Weights of a small GPT-style language model, trained from scratch on English Wikipedia.
Architecture: LayerNorm before each block, learned positions.
Training: a variant of Muon for these matrices, 566M tokens.
Each number is 128 + 24 x the weight over its row's rms, rounded and kept within 0 to 255. Layers, rows and columns count from 0. Numbers have three digits each. The size before them is the row's rms in percent of the matrix's.

# layer 4 MLP up, 1024x256, rms 0.0914, rows 298-352, columns 128-255
102:104148135124132065104122099116107146101130143091143155122129126109137076085127081143127170159178130128133172180175154134077130133153113140104136089076104139145160153138158109069146132105141106110126119145147103107109108133150159127113142116121108143128160133109136129110081104105098097119130109161141152089125162114113137108128114135156086151143128110106148132130146144080145156127126
105:105126149141136098090149149127106124127117133128122126104127096097117172101137158123099165111118116110078127094147113140112183083162143084103125149137143083180115110160114112114128135167121123119105120141109104093128113147134163117124108092097142100112147116136170114118105179128112095144133143168102143148175137113137136141121142104095164161119162129119108129141136110120070096153093
098:098088125151140143142139130183129186111163147083122163097110093118101124113178145154151125151124117123206139076145126168139090124151130111113122127117143119101168121137108149124098125141112187119117103129105113125148121134125105126167130145140139086125167136104109145131097141114113106160094146098133074135144160067147151128158180136153154165119111128117149159119107140125081111115114
100:056084106087134140168143116125133097087154169122131169133084135103121128108128104091124126114141112098144145132150112075124127098096167143150106114115106085131149149131158134085118104142118119147176135170127103159148099131123131143113112114116157117113121094120088140127145132153160155147095102125157146160193101101098123106134142122172135120072142165127119110129146126143154132099148
105:139100093129124119138097166139160149116069104146133166163128102164117162082116131136102144165119151173110146141119122174124166157151139124100081104100076120120140132114157173097124153115102149126116108138149088134133116138154096144133145109131121171161158110093125150151138083148106171137163147115108149099133154128149118109107102109133094146102090118104110073123135107155126132133102
102:143095121136121120145162075109170112141156110097144147118142142134159137099128129101127132150101173108157136203131095123130124163153127120151160135119146117146130149135102137169148162146125124098150122166125133146112135129131137086121152084069147130176126130089096170115102126100138096097154133134195101109073155159149151170155163148129125135090154093111130105139186139125147109124138
103:164086090127104164098151127136175120130186091158150116132119128118136080074132157067110147110134121132188132141120095148136115157131182143117118108122146109145118110129172132122092137173119158116132126143137146132114126120139124101136122105106136127149153179158110129146128137159091159143106115112091161131122148134157138133152112152124117124145156125106083127097102116146121133135135
101:088077122164171123140101170107151162130128126074074143138104114128139134117132139147168110142182151121109153116138158146125102116138130086106122125104130082161108117144119113139113138111141148127149152146105096143110133118139150107139140149117137105139091123118107105132121114113115171140131109145138139155138157115138117138116117119128150134141150144110117129162119123157169129095112
099:136181138150156076123116141133125148083140140077140131122126154093167165151175137118157138141131137116101109175146129183096126168122088160114105121128148163125158128100152156146098088151118134129117105092176152118099124115115101140129142123139123128106098135103150131170127111150106139133109111171158123125152133122089179143130161090125148118136135133111126127144156121148154148102144
104:140144162142150118144140093089128144125153140125138133162111113083113094138131142102193104132133083149123087114116125137140129143117141132147143099117134147088133143111118144120113174135148101159100097099174105121114125144099163112139153099140120122131099154138129149124106093176162140122128164151163098143145115127142102158144133094121138135113147140109134151137088167172135102133157
113:124109143114122153129116161109139134128125139135090135090113103113160101107088103090069126151111095148174121146103098142088107160117132177119111131138126129102115121103125156122136185151135121178124144125121103148105151106147102151187120094160115153148125129091157114133087152129132091136117107132086164176163160145148142147123126121121120148106086136117149124113131196093103172127097
101:154132144125129161124136103095125118153114142118130107109136122136144131150145114122089127088152133090098121151115098088106095144149153179128103175109144172122178153077103148104153159127098125135140168164135098118116099151158106124153128100138134160131104130155117108102154106125159138124142129146157109117133112094110161165075148113132178150130146115155108121133100112138129141104143
097:111167131120103100153106100075150145126134086139110167092122135105091138123130146103118162138139132153077118097104171139122120143134138171155116133117108135116102151123122153164128137186106103118130155136140136142107105105157102119120156119157119128132105154083113133115186173120114142139131089141146130116127085121085111154146159139136156146085113138143136128118108108139121127100086
101:135181114149108136139130150086129143094095139122140180129119143135134124114151128102123167146127125143154145116085130160128204154136138078103121113159117127133161172091100117142114118135163115129109102146128150136137113147049166125167131093117133132078124142086102133118134155130127119112123137112131107111157134119085113071104095096123150113130114080136090146122138128112160130103122
105:170102122116110115154181122108117171157119139132100088143096120139126143107135145109127103170138128149147073143084152128127073118137084136096120124124136154146130101113138154124105141115112135102073140086125137123172180139129124102071130126121103117079137120120140147138189149094138120101120173113149138162137163112128098121147156111130135126128059129134140139124124112105117133162142
100:105133132158163108140132111162118093162146186154128127118102129091136122147146103117069137160140115109111144183148105108119118173092089125090123166138145134115147140173142136167119124128142136129133095153099133116106105080080123121119072108104122090119138176099155108077146130090144143140135087142144145129122157113152113113123114139147097141128131137116118128152100098153107145147103
101:069132162125139129122087118142114139147102126130138101093125122144180087137102130139104113095143205080135161144135153121087153172123197148168115103137149130154102117150116110153115155125143107125122120140143151121138137114137079151116106106140123130185152133136099160148145146150105156110159107120140149150095142136091091131118166142107155097116116110123100107132116123154136157138176
103:188146154098144120149143126137054149142111152097124121170098118113109154097114113130134149121123126167113115144120109137089069091123111094090154088155130151133105124113130122115157122153138113117121106149119125128175163143128153140119136138146138127167089113132128130128099163156131107128133087090107114073116116117097120131163136129115151116159163106123095174142125127118113167138155
094:127126126103125113118157121135111120106177192149136082131107117134107118109120148130192134113132147151105127113143117151082121085148112166122154134123142102101111121118164135162154163125126133186118110130171124144153109121122157126131139120140139125139102094163075118151123096141180133079128142129104130147142111148131101111123126117124134068154157114096132119098063137154130159102122
098:152122091078111128101162127114091110166164136136088110179117115122138085121135133159148117106139156144111142090112112153113152133159102143157133147143127121179133136105096158104102106129133115096082100114113102123090146133183158114123138147132135123169104181122103092135143142132093127141130155113143127083140156109107131112096093122147123121163170146143181150126163163116158118149128
104:130105164145180136109168112136158184109124134113126139174089127109123126101174105131093121127079148121139094156128144088131125131123101121116108174086146132107130119133129175120101151133119163063130085136144163067147135110085127125086112106101132110133134108134118144115114153169114115166105139165146121147122148135101125162154152170131156124084101133113121145136130145118127185121132
100:086160111121141130132151120121071142121094124062170107134159131106129120085118121115127126169165139119099153133170059110093102113096134088125106122129122167122100111137134159086139166138159093121138170129165119112132095109128154132106149129124127144114154135104129140110099118097105163112125145104078169143105149116147171143119153116175103098151128118143114122117108119168167107165126
104:107112104141171143124146128111149128101137114100119088144131095131141169089150161102040149111083141148145115138060128124126175129162117138126131174080168140178183139146126121128116145163131116105117143113107094130141157124139093109143157132119118162091130107149105137130121129137149111132176112128123155112139094111157135109129099109127107123112173156119137105135091125078129105134140
088:147154157077107104108155118124107103160071112102115126092147084129148158114132107138117122120111138108094180166120142125135106146141135128135165095103149127130141116112155107131131135134138133116085158160135154112123130128122137089167148118105144130137058099155122098165161136132150125132130133163125128125150130123140096090153122160106108080106148152132159118097094161080112133082157
093:119111117149130153114070146135135118115132112117101119105118139106116108117128101153114164110151149113126153152156104140117139107140131106078134142145150103145132138132105122175136091128067151134090119201121105108082095130095108112131141153143153102127100114120137111101137160109137146080154155115120135154168149152150138137145102113131105103108142106129145128126139135132165112086145
102:107112130122083136178129127090129081118099146106148140153100139110122105153144079108161096128114087163113130122121118158164107119124101121126155094147132108152142085106145146114110153119144157166120129139098084103105181136122124095132100155107127123130116126085184075105117102145101142101136079112159150132143143104114146121167141088117113170100151130133126127095085118108127175114156
101:111127172096156129136123176146116117141137139104154130153149118145080140090124098124123161103128116117158110082215092132085144114095109133137153135118149131164131125147144097125137100166115171155097139155130113142114130126134095122109109127138147115152115169128151108119096132143128125149150148151131155159118132149080141063145084112143116109122106155120130092110127151133117143120114
103:121140116135138118101155148136135176120102150143111110132162107117115163138134129136072114184120101131124125148053165136154152111144161137080174139118125122084114143120125100125126135147145118131141083135114148137116108075159106141118152157096067086124148129130121117149110110160125108126129134146140138124126114151084138174139155143155120121147147178120115128152104094112118123163150
099:173087137090161108142131110097139134127145095122125125126127123121103159143107122141144152170118115117080180083137138148123100120117155126143155155098132174082162116122107150107093115112149103109128136103084133125142127122146124139160161141089083148147084107148151096174158109096097142132169153115130139142136110119146153116137173133149110075109160198145156131114110107117127169118143
104:096123174163155193079130107151102151150125172094136133112122094144121124120117151120157089076124110139088196148161147175142139145174103115114114116141151116184181138137126126163138138122137153097132159120132117126133082125127128113117128092118141180153150118129146130126143114138169128105166128149161130141108107125133111123121114120118127147125137133160106147151143162134104123098111
097:138127178118162113096123125109125145148130124136157141096120153085110137168093114138120132122119134161152117075156156139117109127146121142166145167123101105113116153139125114130116102108122100132071122097144124110131112140139137141162152134122100163142100125118141178134105161138131175183110129134123132150164123102184126104153099105155120086145123143084125129104165151119123117149083
100:126154117110133127115111120107102115126170133166148112154109102144106111108089110158139117149136124121159105105171116176151167155136134128137138123123167109160140107099118102168100115110168125133136169157127124118105126132128163143131120172118115113126093123134143100147135130123121092144123124121159124132135166119150125136107113097097113161112137124143160108154167108090097164157107
102:095099142099083154150123132134143118147118145147100109112144135153164090130129096142104135132133176133118109095111152150140090083098147093132161138117115147111137165139139146103116111125116118133098130145134103141140110102144133142141163101150122111161154103130103120130139129148121087114136155133100193100114152116160145150117104109105145129121132120158131138141143149135113174180133
099:126120130169124181098073112112149104164118124158121084143128134155136123111127083111082146110117109130135162115138132116109098113126087145150120152167066111085116142130122158107101180091097136129120109125136130177100137113161114133152093111162131153163123140135123092143166139169102098119152111150116157132086155153117131112138094146168123120118167175142126096115106129158143130135128
095:135095168129107102158132123120117142106100089140138138102103097123121106168146133115182166139154149146114160187087082100142142122126108105127148134167133145117121130093122133140125117123120132154136137059127109125155080126109138156160133170146079194141111132133123104155113114117108135107119131159153123145120149095146168100123121128114113132073109100172173163112101121132152120107122
097:150130133091104099122176142108119146158132101101165165171143109108119084118126096103097154132126100080129120153170117168121105084131095139182118109123134156137124145116147135183143160119125132111073121080163127078129080095124116122135124162138132118124118131137126121125127160123106149164129138129086143117167112162138118108155089180127136118127134105112148118123096128195072147150108
108:155124139115158148167126155092107099092110110183120093112097132127092151100175091115108057118140131100093117156136104151174144100079133090145169087121080111125130152154107091150152164145107145123088089111155116158145142119101145118168165107151138131149120125116104154162105108146159151096143156142091145132100130100120117140121114119145134133135124112114108106132147128130098134134135
099:134116129123143145132124094123128083148142151166119098116131096111111127110152132135148082113183125123127162124127128134135116098157107184117086084132129119154104104157165148122145143096127187119127101116124129166123126156091150124095168136142137133088108145159168107086133126100095138132155125182130154158140115156134141126116183094121108092153117091122119155124118168103138140081132
108:166115114180141096120162162134149100127157088132130169149060094130122156132135098152162142163140093097118108129118135197084122122185090145116109120124143162107139092075104125107124125103124132140085161077106159113150118138150152159116141171142162143140115129130105177122139108129120120111126123148139157123113136098142139139126144144125125124150122107157113147133103139133119115098096
101:117148150126128113114119124115121148110132111097128175169097153151114125156139118119128079129101157138132089100144110137116163129113145121136154120136098137099170133148111154145144137125092152088130151123129145156166150100164152133128142100143100093095139162142104144121172087134133117108133173148132151091142137138122092121128147114130119166091135159114103095105164115103136112127099
109:144157132127086139084079157092101164133116099137114103125133138130162117083138131117151138150092123118130121111116112156116055145140133095115117162167128174140127155114111118129099121147103069119109138157146130100138126117127116110136124130120118087137152152118162087134121112129116135135104112141152123133153117119134167126130149126116096087105149158091106103118165207095120125121125
099:148105144127134125174081117150091137148124154139148125084096082136187129141092105112096154139126137151136117114094159122121116137141139170161141107107132102129137160139128137139109123157112145124131133099145122122160106133128105089132152131108100111089126113124102094150132133118157106130139149134172145176163104127154130098130096144121176122147162184106103126172134102115128150126125
109:121148147148138107110200137138115110107116100111155112136130156163143148115163139058114095101103148120146141174153139105118115159112103137095123101112103086128121144135129136150159124131118092112140135158171115124124147112108119121124153111160091104088156092111118124126140132124124164148181138120122108175126103114131102182106105158136137145111116141123155122099132107163131164142124
105:159066157101149131093098136134127168116132129127145102141093157121138180140146093099094096138099123124148150136131126141148142145159113193114095098160180110148139165153166147127128130124150120152129117162085139123118115145146109169145087098142124177114151089131116173165113116121117152171184117112104162125116103111146150157126126128086136145142103143069104138154100125095132123138096
100:158139174122127115154096120102150117148144113089146105102147164117139190144117076142142174138112115145120121105152180112121135138168095148140147138140149108122118087141139101108105153117128101167126137125140120142173135155130134089129153155137122140126075103088118145147132107137105108118103125112146166103130160138145090134143154106142142135139132105141125112138110120136131179098118
098:143075124130107121123156135146105177103110143134128153147120186137111182209123071144134140159138166153107154121130107102131128127096147092128129097147127131124167139108170133112121125120144138093178133161074073164108094158117159093120145123138123153095158137103131193105102131118094124160142123135124102110123144138133133117144152072096155134110147124157125148107076116105150109136127
101:128137147164183056154154163094123090133167118121167142156090146145134076149168168147134127157143105116143122132124108108108129140119159090109134138153170157109127191123137121124128119105106138092113104098127097109135135143130113125145144113094151117127153117090160133139126101141072094146120101139116123088152127112105111149115110115140083116104122116149174089121120151120131101070107
104:110123142106155109113114135127111140134116084098122129121126096151158166119121065135131108150100108152157115161096109124135119158156110158152168092131133125117110134096144084077177130135169165095109134156133127145129132146119125103167140118115125115129192164120144137130134123110140107125154114174150130107105144136144150170122173146124120099139115158109153127143118101149122178131128
093:157118119100143078151156105119130110143141144116101144096123109121119092148177047113140148108112089116111118127128140120121104128162126093134115117123120113126146107080145101134132132173122099106121175100140111097150135150126135144116124122119129113159116107120089113100124129120105113151181137145123187142116121171166123145139150093198171080103104134158099124100120144120157050186075
102:102099126153143103143150132101122114132124133143153109148092128104147127146164087130136136161102135113131144154070153122158128105127111088164136103107098149162135174128119098093138158113129140161125145123056115178104167088159132159134089165117110153125151158081131139077134138139126126120119137151154120107113129138123119156159152164147148136099080104118140102103108102137096111102107
101:120118104136176123165104102162138109121144146132163167148107164159163122150147156137120133077157185137144110118128130130153150092082134130143164145139109115135112102144147127106129156083145155082125127136098127122140106126131079134094162137123104135104117137123069060120147132095101140074126132117110126107113171137153152109170139086156100148146154122104126177122109143136119105135153
097:082102077182119125133136165140121118140097159127138125109145145130102116136116161150138137193148123145171135118144113131085096161140154131111123166168131111141130130137101131167131166158129126125131127147150117128156108139161159103148123120134142095152141131129147134093132142124146165136159125151066146154120134122127155180110143150136153140128178120141136114155143123136102125172165
099:124144066131138128153140100157135101123126100127124098143101111160164105129079116114104128120120160106162119139126103132073083116145143132120163089048122122130118117147164099158112153138128117123136127127096102144131109122122141119120131141107164094142112153172149136145145101131162120147116116124123144149148114146145122133146102132123111154101132132099124159141140086154160132137152
095:142141147152157161109091094144130111109154142171128096136143100130094096123124103124112119124094133120087160156150135136138153116139158160099113120172189175118089115140107098117107152137109149122106119123153152147128104129099116137114113121169108132140076124117125143125143102124104122105139172126094101118135111104139129153142123138143123091081156168128165112109118112108083081113094
095:132133183152128179132143162116124078101162128107115116070144143123073114098118124142130128084167148153131147123156133149112141147122081152160165148170143096137180129149102136152167147123106145121101056145180145109122113098117145153150118116128120145145140108088143124123128107115110122145130135098142115152125113134117142076142150130118150086140104175111123120107156093161113093147129
# layer 4 MLP down (transposed), 1024x256, rms 0.0914, rows 298-351, columns 128-255
103:104120147119150133101128074144147086125146119121163145120138147157079119126127109153117093134111127128167061155127112118139147130088133088157122163111143096074095105141102064118122169088125131114135145121159159099116130121119116137112117121126104167138137153118120174138112146157116129112131145155126111144124112108099160099126194117117123153145116118167126122195126125141089140108151
101:126118102129127106103144091184098146063122149156119099137161126124118091132115100115138187133124141133121110114125147092143159128101124131131115176129175132111145132104124105150115119086145171131148111123114106106109132135155118128129140134148115145172160154139180178122110077115082159144137126168130116127100113180156154142145141123060129098135140152117142132109073151112117132113179
090:127153134179107094135127152086152090146077137162111105142135127166084132138094113147146135157122153170127153125151121112130100129132118099108146132135108146109109127116152064134114138132126126111126116094132161107104111111078169102150148124133132141184114153132129146168107097111145107152112105132106153098153071150117159149134113132126104163149147133122131093095136113147118093131126
096:141090096120117159095111154111132176111129121134135098141130179117136118116111149120173168119122150121076087132131142139121131121074124133145091141141093131163128143117158143081117140144118143152112127151125120058117157130154164175109086159100104098128137094152122118163132135146098099089087100097155084126114137164133105088117112146111151128093094155148168117132117117136167111128138
109:171096113142115147175099138155155131165148137135110131081137172186142123144117065143164137143100121160146112075160131159122089130121160101124113138121104159137111152133115139096085113141122100115180085141156142128103159120131148141083142142142093124160123159116119143150118082138133163122148136147154107105163128152103130114166112094114174113116098103150141136141109142132086122121126
105:131122121139121096125097074100113163122134087117161142155158165129127135141134132141085103144147122157119141121146112102157151107161137157119113161070126123093091145163113120122155158120110134121120068110089110198129110116127119104151173148126068120124117146126126091162147085133144131121142091125081161135119133137112122110130100105179127123128121128138154123105148110116085143173132
108:143144129166165132141101106063129126140115140142121086094086115108101124127177093128097173143153187163132169133115132119099157112098113108136123156173086133126108149121120153121144160160112116116117126111126145110124124101099145125123125144163130118144123117081148119138117102130125144153114109107144116119129161138115141156125102170102110129102165124140090156105170111131167130103114
101:116136150112103142120122150115092115112105125151162153078114143121130171162119148093117119113133192116125142113117104172106119137148119131132175150127094113085112113083117148142175138128109157156175130113100169181109140140150110116136129118140125109109118158150152149129154173115136092104091140090126131135114113130110131123153139111131133103089125162133102169126111156113139115163110
105:125122133113105174162116131132138131133136102119120128108183103094100107099147163149099172111122129117132156133094115122147163115091124094117156083129147160143146133105124151148131155110096141116136065097126140110119066096143127160129100124111101096143092137154139105157139132119094150120185089159131126141149148150106141067118111079124123114093120132127108106111157131133128128139138
105:124183125115119134102172139136123120140164101116150123132144133087085138094100138121093144163117081141121140149141128107133136080152082118118133097149104172133155124155118115144112073170096133151112110088107155094152106117167135125129097158144154133148097146084154173113138103127137123108150115100162142109127120165149126111132145113100159164133090094140177112111112141113114101131125
107:155122123144131100140108124098110135176130136147122117122146113093119109118118146124142122109100125103159126150103134173105146100133092131128142154127109162105135104112100129093106124130082104137138134123141126140104119073080172149150156146115115146163113126134132184114105163163123127157134118130091098158119108081081096139099110158187102123159130106158124120146104093146118138088123
095:129162138122129166091137107120198094146141060080101136176096177117154112116171105168129082099129135165158130112139126146161097128101127133109171092135159123131127113129118110108105160141159137115118055126097122152153149149144112143134097101142137180175159107136153129133101123159114116102139159109131129131116092147131125114123096116126111122130124134091161121107150138136136122162140
101:082118092149107136092154177112117108109063124115095133114160139161101150138170098103117092138123069128115100139132121143113138138126128131149122150130149113144147154149131120092100150133140144155120114114142081115118164131143128101168145125134160164116138129141172141082104156158153121122122122179108085116144104123136150139137147136072113129134107136156170150122087128136147179166164
108:119113117106093135148155141125122137139113119142128150144160130161118109147142132159126156130118133146084089105150143113106112163155128111079135106157154157124131137098130070153159140121153161155134156123134113156135124118150125147121146139124139125056112113103107153120101152117134127106118121092166141178142130116130123101164119125084127178087155120082086162106132150107134115077156
105:173118124075131133114119145134123118102170141055139165133111156188116143159176117113140114147128141117146116104131113166124139128138115140119143111150156156127138073083127134120142122153105115127124116126103082156164165089113076135135090108159157160133128075120115160124093157138119176138138120152169146137159142143140109113117141086089126131106107127122141116112106141118106118187112
098:142113122127153083125151154099156119164129083098110110138077081146124115140101172173131149093128127163127099188116141125080117131110114139138158152110118122124097159139108126118140123097075102098118119113115155126104124111115136149168122159165090131117131146142094115130124095141127132133118109162087161179093167128106147114105093161146131133169100136118138103155162155140139113101154
096:122073147119112125095133114102152117139097161145114077168133155148086139164106108172146162129127117156135109156184145167140095085098109152144096139110133167121153124083133139135156107087134124155078149138155154136126155135149134138141133144102123140069126143118132143123127112121158136141081133135103128079125128143141155086159123106123113184143087152122120144140119140140113142136103
099:160100122172142178108148114153167149151112102143122110137143186142164140117153150130132158110123200128146146164112133103146126125130111129078109112123143128088131114113180160097170109120104121107139141089125101176116073148133114160085121110120094099089142117138119109135101124080117118117124156111116093116127141122088108117116100120139154147144135142129124107147129124122106109150136
089:103168124155145100139085129185125179131107112152140126141113129127122113125111141109128119112129104104162150110102134077140134116111106095133131107136128121138166153164135163149133164122106103129131129140125155142090103154129146167088094121136116117180169135116120104145141123151124153145103101160149086126119103119157162101144141149170095130124128121163088149111151117121071119110160
101:100117123181132173104114176109142171085097119078140132198120090143107155113127130091154144125100121181167124148122098101093114113091108180090112112134129122110098147148129077108112117091157111115145096176144126116127113151147148146127105103169147128107123140080142152123158113087169132165124110127121147180100118147151149154125157107120131123141127118116131090120139156147090119113127
101:136141063127131142112154140146114074129139097118104123140167145129164115125141107106105151125107110125088161139153109125150150109107144115172124072160145140146114136128147153130143111088197135128126133140135152163118158123127102123125167112195091162159134130142130142093094100094120154127151113161133152133149141116076124091095119136155135112158120130083124077145113154139169116132111
096:122081163126084060117146062144079096124181138127128183130137115087113082145133132115146165105152116104156142117120147122126164101127105140134158135123165155127172137136123128126139123113125154135105114109112111182153165165139118086161120176129101129114145126136138127154120122120127107149149138158099098126150140143143138097155133170140138155096160139144144113117124105098080135097133
106:153138150102115104120123136102100117080179143132128144133128131131168090081147085162123166104168189120108122122150171150137116113125163168124167145156143138134104105112151119111112127183148186155115100108144092140093116088110143131135144172105158101096116153112089138123126140148104161108142088147110110106164121120098114129122140143148121153102121109159119160129160141118091129111133
089:101067115149149170104124098144173138142113138180127102177144176114096154148138162121151114160151103114130110134085108158132135110095109114129142147120130124138083088144087118125122105142086158085114115103133162165150152165165110145098117132149104131142119121106117129109117114172130110147138122117138126162091126166095115115114119143125137191152095161117114158124113137145126116166149
083:159101125134141119108156153128161163189155123154177161144134147125152118120104146143151100100144108107141115093089134144137078179095120158137162152099129176124177147125118135125136155109123069105125122093148120122161106098154142126134158140127147148104125142169165162128131140141116156152156105128161106121111135111158131157132088124143142178161095086143090106154139121109098117164138
102:108093110146161132120108141106162184121151132117128107128136128120162134123172127119062173132130126140156114097141096104100150122128141088093123132136125163113107106140105120142141123151110140131149130147151089174130116162155173144125088110126146125116147156117163107114128133129157112112145124123141162096081121179136121165128139139139113067152082157158123122117120134174146076121145
098:139127108151092123077108122139098146108144109110087093159126147107139104090163138148109110082134140102083111152065145126081095146157134123137126116122143104109152115177158109136103136077116176139166153095099157134167120145167174119135143149136151147129128129134143173098150114122103119146123080110096115124156159117145104143104155135155124101152145078147168093141113071108097151128148
103:125159107128135099081105113155140137113157130138125137084139111111154103155125101104093129144178155117124134135175142113112167112135130115173115135157120138130132122117129157119128111129152139064080126100148121158140110167107154130108105133129113132067118132149129148121142112105128146096145165100116097144160122112125151086112081125130162107114134087122111111126142112165090146124130
099:143063110149143122109087120129123129144078141123134153105130115132131102152153144150142107125136124130102103161166138124134089144124114089103128173133089139145132176135130121129097063115167113102124113123148124189148131164153092114127126113121130159128140099143138124124131119111131105166138143124148143158128102160164129147131144118140157116111102097106156123144115157130120091140133
102:125098103158121147194099145118133127105144109155102107160106104123115161135096095093116144122143139111156108130075150155134109061107139144159149172133141165107136068094089144130107092105124136129142144157140132145139140146150098127130128137142138128165101091100128127128092148210098097128110115105146134159115153142178122138156094151150125137143117138178090090121141141146103144138171
105:159111154095134143136137134097110101090080158149143128137086139153086093104132128108135123112109110139106111127117121130141112115105115071151112132118123154102109093118089110086074140145136115148124157135168135152082150122127141143108155089111112163131132158162120153121119120136154141135121126134122102219153095133094154135179165130149139135136126146170095149106125122079120103086146
100:126144124117146135154087111097124146123126113125139112171150103106105087140106107102189159119163131115109117095139123130158112120090112102095111122107136146150128092153106158113113138135156075149103085149106122109123144123141136144169098131136132102142182168114140148153103094146139109142112159107121131122126099144161130151110112118129111094158168105149139153171103157121141122108105
107:140121130117143145124108141119087127102110100099093175128153093151163119128138103138114137097111160118106137140161136130143113111119146137122138128148133153120120076161186107063102090141084138196120151161120122148126134138140165123129091129154159167111091159110108152128145164112139096115140153148128143144110113120135144147144186111102169104129112158130160063171139125107176129103104
100:138090130129128095117148149099135149156136126125132161110122147132174104132138161138178142128137072125109153121114082114129134130115114143103069147176133099154088118130162153090100152112155127102080127137128141137119137167077128137121078163103121150128142178133099090129154119161157141110159123095117129113140124133126128142128118093138074099153080136117130146144124161131098102121082
090:108137094119137158137077112162168104140107114088138135157136176133146105141053123116130104109126114158148067114137183129124116137072131152157100165160097139113167143144129112116114116104122136140119124157177119138129151170122091093144138094156122091150129097104126134111135165139135104103138108151124121110109098081118117109146112121147112133147130150097116162104184162151134117153168
100:144134116124103153120152137140137137151145087137168135164121142152120129102107141159138146144136079112114119088135157126137134114158147116141154128074162125147160132111106110117114071110108144119084109163145138104155188130094171126117107093093118144133139089105122113127127148084143121097125119133124111139111129141146108148121167179091168099093104140126143107118150155121133136173117
106:145124147117137119128087116143140150107127100179121138130179125116181158138101133151133124137087119153137146115083144126148120123131146084142150143132133164151109095131179142153105095110142121137111128136122123148117126153133095139056097119142164155120136120121127114120127114106133156142131107114149138115139148111156150163191143119152186112081159110156138105152180089096149122119129
095:132116130090088119148137113149099140129143085143170085125107110155128152129143076115152181153109147135132100096163145115160128155114123139093110120114137123112167116127080140096113116110088094103143119103100093140156136105157149141124158119144097148119162123111105104171116105091138117142129129133118120157142115100106140125141144148134179152125122132142159117121090107114145132122142
104:120129123087107113155133148132108113146124157085114091135106177118113098108160137125130101125116128159135148136103112093135110124133145103158156154116097067135117139142144140194150138126152154176131114175146141151107171133120128149122108113087146097130147136139107162133138133134119113131099094106125085114126118149120077123136145132130087126130137159124125137052135133117104097159129
093:137139144131121136223129119157134133135117123157106112099132127167156104150089129161173127156158097099085127112143125124138133117144113117127079108167180079131096110100122118133124101119120109107123093126160142107124130116083126124108109162105155104132161142097107144134089080123110188113137129085131152098142140192108126128128176146148179116099141105138131141130093138123135149147167
105:138102111116113153171142094155138136140087086139118125116139142146124161135142147120138153135185126135139132112157114119134118118130085144123141110089143160115124107110108138148111090102104107106115110157112107167070160116142123157150159126115106132149106105118147179107169129072138113109132090168116126098139122160127116139130129139146083140174120169148126127127094131163154113070093
099:138126104147090150120111114084122136129147161104109114125115120148114112102091159090101142132134113096139137110147142110104135111165127135172091119077157107138121134102148142117119112088154097091102127140113131113115130174144127136126164128115120146141132097177096107150124113093112118115084186081088079090154136123152154096142110131107095126128108154094165116124150158161150144135119
108:123127149126149112132130157135141105141136092125086151134133116092155160151137112122105120175149125128096148143140124092139126122137146153094133115116142125151115127174123126140128106125139153147141086144118128131143154149160107127131110095145126108115127119157144163109117118144165099129164139148115111071101126111130150125104104130049128135125136169116136123100173084174183168097140
103:110156118155081164089148113134121122102132119131095134127099122086186098093120133133155131132148138121147108133149136090176129155109096147133160130163116165137095135105118083123159151165162110109141118087162073125118108157116141047115122119108140136142104142089111143119115134138130177131135156142127085102083118190122095104095137152136129123150160101124128107149143112142136079155123
095:115123090095146134107126077183134124142059130170140086207167111124158117108126161112111119083167160122116107160165151125156116138116103136121122141170126123116139150111138162119110165127081147116142115130096168109111092123162141148136098140142092133114089129160163101074128130148110163160095130129080147105148130126057146142140131122138095127104133147130096135114118085151146095124154
101:077114151097140128118127181124141099156140123089131148144164121121124104111114116151134102155122133128168094130095133125118124115091118103085103105100170106142149097126100103151131131148141130096122086137111136115127129119113128119099123150135154153196124110153184080118153173091148108106129134091090110109075116126114117125138129134135104143080175149142120088117158142123134117117136
097:130146133116149110100168153101153150118109122139126131139127156084112172140153179180145149144134123143086132112126150108099160144096167129097122140108099156084132162125100131111126103123103150131106092162106143144144113076085099174105092125125094121089174109139165137133116128134085162141143148146120095133163106137173139133077139079109083158110108107144102167127144136168118105149129
113:138109112121149126141151139092140154124110112153073079157115119130162143106075104138103113109130096108143096118188159138138139115159148118120121110117142154120119158144105089131120131120121143134114129156136125113130121160111159152136130133126155124108150079133178172081154138162161132097102120127140086125110117148139162078111101124126115093115149124122135124111220140143160106148158
097:108092122121095132151122173165116137139072153128126120122150150112103094145070122136149146107123125151127174156123134113088104141099127108116088109119123140156113106139120118144135127145106136153079137123142159147144134116104167108141137156085090148107122150099133134167148107077122130146105118128112080120174146140082077086118119148151124132118154138141138101129132099145148146091110
099:103169101080112097141148137119102109143173126150147172114140168123096145111064131185153145140097109119126141137106149140137145092119118149094123111141124116131086144148072134095126127121125097097128135086097131151105139148112144132141083121122126136136118153132127111147139138109126155117082135150122120101080156125127137149128198117163123159096154171138143129124119139129117115133159
096:164112122167104153181132131122121153146131090110119132126117098172116164136156109111143156156114082135166160171113116142070148140094122114127148138140074126136120132134104133136101134138104069146121140129124138169092170159124124153153128126130099120144132122142161162118140107087147126134120136077121085112158123133140134131112102120172147161116131105143136121116126103114092149054127
099:134154180079089143132116122125143115148139141148148117160123118140095155094121115139125142123120084134105138139103152118129131093121159117112132100043178149150127120120113120075128136173143147122157114148156122158164159096092121120151161110073150109114110149117117116142128137115161133109161152106096181151089117107162108111114144136080135194142137097103145128173150123119129151121114
104:139110124118100078121151112121072131143113124164142123151126137155102137117131117128105138142099152139129180085162110130120116134151118122123105132103158120157139151139106090168099145131147098127158147125145128185126127122114105146128140114069109145075076138111140118112131152113128097164117165137132148097134135120129164154080152101098120155127145106098163175102122124095101131101132
089:144116134129076144118122164159119162152085101121115110130119154102158110115118121180185138108132094129143083116095181123136102122122112147151130148133098118123132142107162114145122151104084096150127108137116159098123159140160160124085118092112150120147119152110158097132094175160181132104122118139133115097149101144127093112095140108124114128146136144147118148150110121129118114113169